Part of a small language model's weights.
Size: 16 layers, width 192, vocabulary 1024.
Architecture: RMSNorm before each block, rotary positions, no biases in attention or MLP, untied embeddings, normalized queries and keys.
Each number is 128 + 24 x the weight over its row's rms, rounded and kept within 0 to 255. Layers, rows and columns count from 0. Numbers have three digits each. The size before them is the row's rms in percent of the matrix's.

# layer 8 MLP up, 512x192, rms 0.293, rows 240-258, columns 48-95
104:091129126095130121122100144139101154080106118136140115105119138182076162150140137087176147130120131113162155141137128102110109138091107096161170
095:194130157098084160110142142097077142120167116147202139135129104137141152124162162157106118094140127161115085128149117096130118102131118105108098
100:166117111119128106146164153088101131120121105102127121149102152107113160129121082078123127168150112092137132127116135145106138093140107072131112
096:117075091118103140134153091163133150135127146093114125120092124105120142106147080115119122118118108110097179098137126124160121082080112113085100
092:096129160162096113116126103073111108123168159123119117126099111113129119129095105164144076132138121110151126137120106162138193126124114146144134
101:117135127140125117119132111128149132102142119112166144101083133070177174110097123072121084102131139143155133124142148162103147157137145168141140
100:154183113103138088131110164124101134143138118163152090135097122149148122130121112135161118143145118143111085171121158164145150150144141142140114
095:112115099157118126150133138176129128160133149147132115152071179132162139111173099128073135143115122149161153147147113117121142146177122131100104
102:141137085117112156107082134117120103147147146122147085148148134130151125125113113108079100182130106123130113117114160178156135177135116094131114
105:103145108148143113154160164140125113172107126169130109141094163095127123190105178143101121184116119141086144160116122107115124150126122138199133
098:126134170152158128126162152120100096148183122092114172097105109161128120171124157119112120149137140131158125142166142090131090121141082141137118
099:117145130136118121119114119099139076095152145137138104112115123121122111112130163091166114077135097134124105168122114133114135123149144123149108
090:107104123185156147129080120105130142101119058144113122138123127160127150127131165091103124138129108098091103118114180147125143110130136161116143
098:142150139167139158147147165125132141109091116140109139124121133146123134166102121131144142091160167118143150180115091079181112108090147114109164
103:071099084123138164119167137122126110096142137110107137135137111125144131182104129127121103145120152129113088112097143156142169115107094147148106
091:150092112119140116132138139150145152130149113099092106134150114171141127120114142138131141084095150113116103149123085140175129110167108143153154
099:105167157147061149125113110111148138175103168116107115108135128125122193143132121129138133114124131145132131104154120118171126118104142123111127
120:124133169152089130136121108157136145141145168135085131110094086150144136152121148134138103149121116110172122103125124092127108131148114125139149
106:159153121118097140117134137121154098134112114146117127103079138109160127113159127099128113142139107102171168152102125132127103144088182111119150
# layer 8 MLP down (transposed), 512x192, rms 0.294, rows 240-258, columns 48-95
103:075124155130167157117095084153119134064176117105130157183160115167191118104144129145106114131153116134129190147148156116093075139081126121106157
096:152136144125134124102116102151154170102142106133147089138129148075143116155121127144100141142132126157134100133156166092188119108143129151094124
103:114132165094105125111177114109098129094178128150101129135164130146145175078150142162146092150151137122153136144139120121084136132124098176104084
094:110111117132131072137105138084144139150127143135129115158133098085134151114119103130105139144132117144093134164102137167119161118101118060140138
098:157141157104146119137143128173200131126114126143125147160094090135119106180141153166159111154119145094102129087098099152126123158139116136111109
098:153133086131128129093109104169127123112126157106117106168137145114105145156119107155159109101086103081076098107154107138126115139141144159141128
102:084125108089110124120138118111118136121167150130127111127139100117131151121127130129136188121142128106114109170152104156115168137162110112122130
100:154078140133138124204146154137178084115145145115150167198108155128132150117155082128117110133127140115124129129137144093147138109121129105088124
096:133123147130153096114109158151085136155123153103108149141130134120106113118139104155116147119103145085114128132124140050136145132141155160156121
103:181099109094099191104157087144121163084098066162134115137105125144155073157104099149150146119130133123144089140124142114157137145116091116128074
100:123116094133098108105129096115151107116125134093075164155137148097105123121126152179127153115144163129142129132121119111109116146131153104110094
102:161158097131141143169176155139136148117123081133138119140181162107082147082178122146157098122132098118152089157138128098127114186119142152137112
096:079192131160144146127093129138134135167139153112123116119165120133163115114148105099153126129160113117131148127123090144115111067110085123097131
100:103126088097145155138151147116192109124076136121124119115093128132104132107119125151157176166153137130145133084133121121153135156127085150117183
105:128115142120130139146124123162107083132126132133158136146098098142137161169172181133127169120076151155126099124149109155132167115105109177145179
093:144123141136142148129154115185126120138161097098132139138136096141136131119121184107122172127106125136112120165183109149157135090095133131107141
099:107145145129128130117124133102089133116132170089161156087108158161170152127123098136159131166120091103107124153127162104108168159134098109110101
104:120150120125119113147169120112144099132111150150163117104144103125107168133126121104121121171109191120138152125090143066147149121107150114102099
100:171140131130122117104105127156110134147106161110135112124141135157101114141130131147160126157138158112092142101120140117096146201150152127090083
# layer 8 MLP gate, 512x192, rms 0.302, rows 241-259, columns 48-95
097:145187122122106118168172148149094145107148157095118100121138148147147114156159135180147098080124134167134130161202087151103144126129127086153136
107:125109126137138128152129107137164107158124136126114105103091135128116155143168140085137116166145136160129120134128154128103167168118108080107164
097:138124130105133117132101107119177115111093129090135101162110115120136136139117123132133090143114093103114162115117112105146099093139140153123103
094:136133117098149141110104095157153130151172104129141096127100139117146188113116182148161104142101115133130130146123156167169144155125145165123087
103:146104124135147111112195153086129125118101148165106153110134130101116155087169124109138127127152119124154175182113122139147132122092121107119103
095:148153121128153111099127120146119121123116067146141097156139094110138142152098082138138135121127123148142095105103127111164189151139122183128112
104:100152094136124112105175118177138113167121130129171078108157134130162109159131070075130137137130125132131123128111144126132093091152151138121147
094:137133095146122099146159126112104122129139119155133106166124113121135107142176099112106124118106142157123138117140118135166192128105107133119112
109:102124175124130128125151170115119138084119156126123142141142131098169086152180079111130151108146132110134158137172102104106157109105125111155109
097:115126115097128103090134112134158108185141104135106101137064177124105109101129131131098169118111157153137139111114137139152118165099120116126119
102:137146111098121108098156177077115110114136112140120106171107130096087149158147148139129094117141147110119146083052122168122150127132113126099155
093:097157138118166091138093183146117091160087112113112137091152158092110157141183096126163116129152122156141097141171088146113109140178162149162128
100:165151137095120095127106139142121139139155116112130112118172156149114120103144129137152090096134135160141104152112104157099109148151119136102113
106:160098155130083098118124155089137129149129148148182095106123163115079151125088120108138158119085115092159138138111139112117121135120129126114107
090:133147128162148129117140116117058114127141123093136114095102125115115156152106114098132127132117112109111145095094159138154149080138074133119150
094:126121168155106131150141168125158123153146127091121144137101158119158136157169097084173160124144132140122142095131114111172124126108135112095078
118:091100131123149104140121145139110125141131106114104135108149144136151090142132133103132101141097068141149107115109155192147126175170062124150127
103:105135146143117118179179129078119105093099133118178119143156159127170075081105107131134143126107100116123129132105117130154142086111104129136195
090:105108092139126128126124168113112176069120076109152129179099083144141165119084135114151076141128113115138137187111116126139157142129160130110142